config = dict(
    n_layer=13,
    d_model=256,
    n_head=8,
    n_kv_head=8,
    head_dim=32,
    d_mlp=256,
    vocab_size=1024,
    activation='swiglu',
    norm='rmsnorm',
    norm_place='pre',
    norm_eps=1e-05,
    positions='rope',
    rope_base=9720.0,
    rope_fraction=1.0,
    qk_norm=False,
    attn_scale=0.177,
    bias='none',
    tie_embeddings=False,
    parallel_block=False,
    init='uniform',
    init_std_qkv=0.0412,
    init_std_o=0.0,
    init_std_up=0.0412,
    init_std_down=0.0,
    init_mimetic=0.5,
    optimizer='soap_variant',
    lr=0.00466,
    beta1=0.95,
    beta2=0.98,
    weight_decay=0.12,
    lr_head=0.00849,
    grad_clip=0.5,
    warmup_steps=200,
    schedule='wsd',
    decay_fraction=0.856,
    decay_shape='linear',
    final_lr_fraction=0.0,
    batch_tokens=[16384, 32768, 49152],
    seq_len=256,
    doc_mask=True,
    z_loss=1e-05,
    train_tokens=107400000,
    steps=3693,
    dataset='wikipedia_en',
)
Each number is 500 + 50 x the weight over the matrix's rms, rounded and kept within 0 to 999. Layers, rows and columns count from 0. Numbers have three digits each.

# q: layer 7 attention query, 256x256, rms 0.134, rows 27-31, columns 128-255
# k: layer 7 attention key, 256x256, rms 0.13, rows 27-31, columns 128-255
# v: layer 7 attention value, 256x256, rms 0.151, rows 0-19, columns 128-255
# o: layer 7 attention output (transposed), 256x256, rms 0.138, rows 0-18, columns 128-255
q27:445468577490504520536488455432509432522447457458474574516466481491528569490460485481510557508489466525495494414476489381427460402527582430522532526541472483506529557462561409524507359509495496424501462487577585447443549479530536531557455461447491598574511612475468496514535562457566443485361516565463384449440525581476458559443491497451530424483595482402599551510420425468509502491494
k27:431460501624483503549392604442515485563536531432583528506536470498495502478435504462524524420599591527551481502482467501493509508509511522497453515573537488592524532532510533562616440391577530466573404495494461525544493590554466504506623566557548505557487476482462472504489524443524301583474560629494535446423459445431488611602513543570458462499509551422497439496515500495505532514456
q28:457513494553537558523518499507481449394538496503470545526576413492532510509505499576540447460493464500523480482528461476485515653491557480512539506590527563510547463486460466501454447540524402439558463562534568506451427534490604475520543567467512505525485660549509432602477487559362502528546552490510541517529446475493483513557450554512493559529520513541444484477538588579480545502555
k28:485492437499613472520504503504519486586470564477479528501552483481525523551492495426557631529528457527424511503590426456507440539494501483506513430527484381421571431418548551463496362474575521486510363421592466595491545529525480529435502418539424423506509565511609498441502498511474511490568484458470505449449540548559410464515463394458546493516512455403512572536456466471533486543497
q29:538605494478592457506449578523383543523580428493518606557539508540628548522543577526467493479474547430543454605497594559355558614383454444584603470606477492430566619460495513474489506515560588503415412482543599417392486557521407474470470505548523430563401511555417446504475496484496517609429549523600419527632445644595452411454513472443428489528531458526533557453452437505518541518507
k29:462558560518519534519410469611497456458565465485521599523544432556554546485396435470526523405526512516468579535517500475501505482460551562478509549531607446543375492577484508429511527454401447615471530530452543554548582519490516533541503418478433573557526552449467579407462535424647527473437518466588443540391385437458412508551568355521501566492483456546534577418505524562506537455484
q30:494502503477450534530460414500446583438531534490571536541642544474532554508471481461495385546494448557511518484583536483549574486417487553467529546431574517548503487477497489497499430516563496414498479545557501405511436527594594445464496520505477415424608476518444591469503510591549469500478585497497609502411544557487537556467460547505506482491533453577451589501573395501485520646474
k30:499445394484466469483479436532510557426503446452528444439506478490524484465560513550497534519456510507593489541375503529424453476503559579446411536434355475552501452547411451436485470529437491483427526496495611580424555487476447507419515514500400479485495505535545510422548487527437478382445580518515508538456547510535569443423559529527482524473513491564439495516474447567528457512507
q31:438464519553518441486524461542502384423563488511540455516528495503531512417509478518523617517518520558517521390488433447503557404484454439441432490517497495386335467525555571481446420565563531505474501543501462482534609506434520424537526495466465484471521455560606597506455515550468449495547515538491465417439508474492548600494467510458542512442445572538600540527483537510462540493485
k31:498480586458407582538510483438492432442404427484527482475486482533498571490421456541496496486499465454522513476496574478472447437454472458569476451527475535492458528450509558488501565540501424483387422534592561518512492517454495449558328564538492476510488422525473490529463550634596499540498539460513449386423553574561486460469456516467445552463549514520516526581497476522538427496432
v0:500530519601511540488571513450532534490485528521527465606514506423545498489527409567579548470464461500600474562524552497490390520496501467536478478481516468413577476487442464524472552468536471485515456558521528468489518500448455548495548396432513498446493488453506503485509556490501474500568454539522516402486575499524470603445537474465497526498577499425457534465527468502475374541499
o0:513560545452504416470583533521514509520471439565530513460472503528430541532526561508405466547502479538515482381488568603477516525483432555539580437460521549475552438488463494465530502526516422460505436469504451477417571527514505532439457489481468526544506531498559527508482631488486512510414510387493563416468487535519512429517538553480469433526474449607598496486512518483500405561526
v1:472494496475572490453483462463543587584476444466475484468481540438499498463574492480444494408536485466448446565467490543441394493408468436440437542533542480494518465491505518540386556410494432521538524441463428489483517435478610478513475507591523477463519552510539490457525511503526521552505450513450483502464526402476468442557526424472544514486539558538434566538538461459505411523492
o1:555582513505505492533497460423500505388513453534481475520576490540521494504595536518484462481482488544489488485505605482523487544564480605468489519543502540469400527493419503390449336494514484445467533498538458462487428544439488510485505502520482557517470449432510507500542438524450495552463497516433448452495639488469447477498496476478426536468480567481572575512469568501528506432451
v2:457535435458490555490490440494496453511407524453487504608475449532520494479508492537467527521523505486544440587542532517429501528553451486463471497463464521453455520497471506544465471530533524496460490496486492507505454560455452393515500531538446549509428462453426490545542503479536472504535463586503520461486514501477553414505522566503450507495503511540484500521460576562523475556538
o2:514542538505454504515477515532488578512518533504449506457461479455512513581532568497579487393437464556476405546536505451518499465483510481492445522532464563511502501588527492490578567465439475559517494486553516594446450493521517573467544447480498483481407581521502450485513473425468436504455486476498450486497470538542585501416541439545454508559543459519473467496549476469482632517461
v3:506438449433521530519531488508463482494469497458415561439529504502467514497467560504524644441475535473464504489458509412528522478525478450465561529522475542491517465490552401417600492539424544453465512401479593564505601506474495500485440564496427482531633553598527532474508628448589503437470411449497489464399503500445525508431471499546506534520584438444483499523523563519565502543529
o3:518490579505521573488485566507412514490603509497506523482614421438552575377526521463511517392540424513477647547509453510466475504460508487570507520482570426484485510523527536497468533425512454461560453602528508488477421418521477483538505482465537612455541499492513502450503483478446434473541526546426454528512445496588513519637510513449542523576534532448474499572487441426453509454505
v4:462552496525514534502530538488465503552553481454512427444496404465497508536501547569497544502551479485488497432475488438488482446422491527497492482520481445486457498497477525447513499558462572415503435465464448480440489480554529476532574535547540537500513491518443521392484486517532547503514537549475556506478500429498497564596525483514469531458480530498478464476421563475504495416445
o4:551497547474427482496443528505546374540521477508498576456577551490537447451569443436475361465408548469497463483473432518479495598560505495506570481533476491479459516420514529467532471577425507546536523471543436510528517503558522558529563499403393411474449544490467610501527392494521523420500491469520527518518446523533499474485470520551487508515535516493524562517449493519606450490449
v5:511511458510529485428444555549480447494504509478496522537544484476547512433510493556531520484638502562529549461579400567422520485513464514476527503586503532510456485444510460531527487488498522453455512539493477563511511479478515521523562436534539550501548489398500444492533443478451539533398534477472519526495491486461442537581524442552504529509478455479482564497523431476512533539442
o5:535449443473531487545555465500544521481507519473453527526515553458353514464491477417536469501359438460462555519498514487506566570474480494528475556489547485512604503490509411465428460582486523521557440462469504485483518466551506477484431523583514475545580473514394520435471528490534439483519443551480495460452522467538484522434455503537521543440589538497481520480501556602450500534551
v6:479631444459478442474451404622465480528435503529464509418537530447435608491503504438524545588509441569482454498532464489448532492532490560530545547524542438440460539528427467527532472523502532450469461532496507458491600476441423516570487526462475495555477516503510573464482557528391406511503513440532520484490531581433559581498461561483493502445475457485497497507459530428426508545572
o6:455522592543419458453501518527603528462464527470533455512619470476576541453475534459527531466529423438501607502452463529504486584535527464506541459505444506505483401512486568549512514495489567579466527372466486491484481476580494459524564551547525613492424525486467499478526504394455537474442575477523501523512504533472491548541508488527527490521622511493490446553512516497479532537379
v7:457492414450498489495479506437452515503548515502481442509532533464496411484480543557467489460555461505495506564476519532461536520586493570534472472434501466504466577531482450516463491497480556506535530506498478482495473476471450478475504474571483458455511476579484493544507441497454449510498444472467538458582526455570439501453456462509529490428451530473526530486474478569518541467514
o7:470467579543552548454513478614483483568472463563511471565475635526525518489478473495549520492424455563495466410588482433496426465481474462490512555530492516544536488483505467515396506453538467527497464424501426531511485425503477517557426506462576531549442490523615456492602529537505581396514566446568460563497425547478488544455502490480511525616497427451459512457536468511506468465494
v8:509465442511507485500481545500478448533527512430484481421503471489518523496492477526554401508468518529433511462403454537548501482547544532470516518490430493467504512491549451519511498499381519489522476501535469522500476486490544492510527500513477544570468520484586497431499590455505512488447432459568528492485423391453579544481443471524502405561519484439453451462527504433471388500474
o8:531472618527529592510511456490520578564496414494474597508515447459513515503465419480505480446511510460520616563410539483525465508519427506514598461417554433499421428473408522455526508489542518555478489512466485423515422484460488544484539506471487436517499532458454475413460460479528506454483514424514547543546547551533429517497476487502530484522433464569569512503529494535584648609492
v9:463476492538591480510533566571488505529478418425438580599592517413477469408599430573524555519497490432592549524484514542453493463526480484508489585452513462553560477383464487484518591597464523516471472478523429501431462522522499515514532480492522467465484389493510425514447491516515550460427482505582424451482498443559515441475512576553449548570514497556534407548499515482612509481580
o9:436463523458459456489504458478559524605477508543493486537443556478525475444440554436613461486533543469471419498481506500537521460510476503417479490508605565507547589660526489478429568506606486461517488580460440501521548477480503520537507560505423494514633594521539574509528481515477497524515495464485501429517445451464491504454605514363466433448438541548476602520513422470479519550537
v10:561492565532496520496505456432557507433549486509581436395441554520453496538510578524424504503532577563484511501394492500408524477534515527520531532390575544517471493438470436523385480515492510470483454533503465580562519538429546400496459528513572561503482458527513472468515565477494546474400402582497438510589599564484532442459533511466493451461577541647495480576428470524469519480543
o10:369541509450493534556414480525549454540474504495503587558568422400500537471474515590538463496513460524597487516494548543507409383381497489391439463579439484488436536544552532466557582365530399524510613409534439471509521497502422516603542489467535469475514453588498479539457385507402433525540522537504502495514501555498456551516536513496515428520506581394473494435533615465581507522440
v11:546528522509507565430487451622496499425476544493532525528447495532471602462465471526510509441515534567516531556515534413559467425414563437510488508492443463504535522490459480501464470533500509575485471545439493554511464421464475495443489458534468552509498489490484486513542510510467530520498479495594533469501579496478553516421503527502515443424452472510393435510505472518482552614546
o11:419465439491505499546442512493513479556544604477487523525518504485456421574503455574464518496518406495481456535379474527525496570521464501484527584426519509529465447548489525547454491508556505486548519469545473532454545500518482515469535513537503503505399521575497466469569575428573427557477570426430549467525470532500486500487514429485476555462512476517495551535477563481589494471524
v12:529507489483506471535429477547544464549447520479530404480580491544499525523442486441506513538503504503541441515478461489550434499521530476512468495448511476468488526493445516544438497461482561439554414462466451465534479494476438475509482501539546418554466554488488482437504560498554534437538496431469522542564446401450485564546507491490515532533484516436516531531558482497547493510442
o12:472556514543515541479438421501419505450416478547541515448516556436490425541568446522452535467548501428415501521499472489542461512498508467480517477513524627556465554515524555512421491550455501543378437528525475562482490507427492478533555542518484462533553458581540489513470446503512544494512533510541530452427502513557483470517574524553465490440564430532498482515464510477456486587505
v13:527452602528396518519504483524496571469471525402552422476461587496483469454491483537572535531496556471450562573471541512416518516522535580492475557445402526525520396549469436447497455481528546434482509527573468480514502511486552499549545516591380485440464553479516503469523494554441540532480383513473538505430436530479457517459543546504545530465532500491572541475494461498485575535516
o13:476469483515513492486528565477531542476487485397489620466553480485537546568545465560502490508545498531481475566444544546588435408406417463461539507456465571493499576514528525558520465457443451460441458527557533520467511490500464548503450420419548496443520456517499458544510461461544505448544511492493508414489594506588490500499468456426496435521510628510452547566411522574509491534447
v14:491544568534572493427505586503448523529416571521454465588630495451525490500554438424469489554602580447509469497512531527432417420498490547494451556537411522558459503492566539525490465522554552461598453494487381483503558510536505458424569521436523484434501511562604422529509494457448539463594514484514476459522498476521511545542560502472446504547415471477481473600483488443490539571550
o14:515482553502470517565499508494575371457536465434596582437401547518497465515458561430529512447373517517488496475539554533544505520511525452542557510493454470483510485606496522470483561474396497530514494623521467481436493462442493472457516503471551519569484453537502458491469482579483518509464467465456524520460573493499471509452573512465430487465509556624509573388430528452532467456490
v15:509582554514420495566552472523545527442472493475428497528474523576448474550535469470439432519415514523519449474565471463522449507461473516512457486495496493440449486465445507517455530525443538537464454410492525457509467525484481390458433573548496466505514565515470556517496530532509540512535510480517477530565494536420573504411386442500440521527562504455510437627544476473495464455388
o15:510585498504502576465493550517517514448490536449511415481463510420595525426464495632538539531563457407459490636479568484526475445536562475516472609489550472492505492528541473438495565460495454531445469505495443490587422567418474513540557521512523491421512487459539517457479510446470472497449499478435511409549476552540468459562553473415591517533470498485509580465560512478464526507502
v16:545486499485503522488531533423556561529521543500514515518462484438609438498522442610500502438549564516456485611568618401546629464512512450517478484509456476483486572538445632587502478477546547462496524453575498371517542497511450486489506445513502473442541496427461566476441541482472505582461504492448491538499510459475533499610469566619474490523504427419526509460387492492409482456537
o16:464545514460491495437523520582492479444384590454418457430516488649501568567587421417454602565466525486456453413528442503436469580535458578501554522508471546376464576575544466484529438482493445468480535456502516491430493488416542521470477549515468546521420560552490512434490464457518471505488552480570491441468590501561551497526461543470488479537473423500476442469588520492608579448532
v17:557447496540466452546540486578460419502548497585470516493515470549517503604452566499509506498573533514515471493467512488458497522473492474499526472529491472533543488521539447518563536501578496502515517460477510550507490513452515364439506579461482462591479481568548470515478546516512526522380561545473540529495492501500550500477508504483477466420466553449480434462434497548484535485494
o17:472513450484501529506480529623434576499487578559514484437513443441470481435462441436516543540481481544470508575500372487589520517472470554450504462474528545482477517484473523524369488479482565522480495482527568560488474466586514463538498439495523469425488434506496511536518386553465474489592485525529535517449462554501397559520515512544493514578550462453438522481399550435487507489586
v18:531462435521514531529370479490504453453509545441465432381491495510498527533507560489501532518509568537517480520441448547517585549469604461504483492520529513453518459500498455384499501497484537585583405483493488536468552517489604611588485587568477480481494553482458516447500462538559460513527477616526526463515407510504483524485476521386491488474522452492523498502510489504422500599474
o18:542540552544394508510472551482570480605438413513554589517537448512498515542487432536488501452461488455422621500518512497468473424457499565515474451445524455548540481387504522585470449557459390424487508524497474457482490473565485510508484485502520578440576499510416497498495494544421564477443589476531462485503584584445522414510529475564535484496374573390541559501572410564459515523454
v19:497512498453478528544617431438511437485503388480516455525422480546559458461548530516489516510547472504571522504515573456478510510433434481487490519471512546502535535489479428429439547464512495483519544520477491543495465471517386471532546478516554542494516502486462514490546527453578463446467437501506432451493548466593570492543529434527425505565532417591431499449466493423443441505507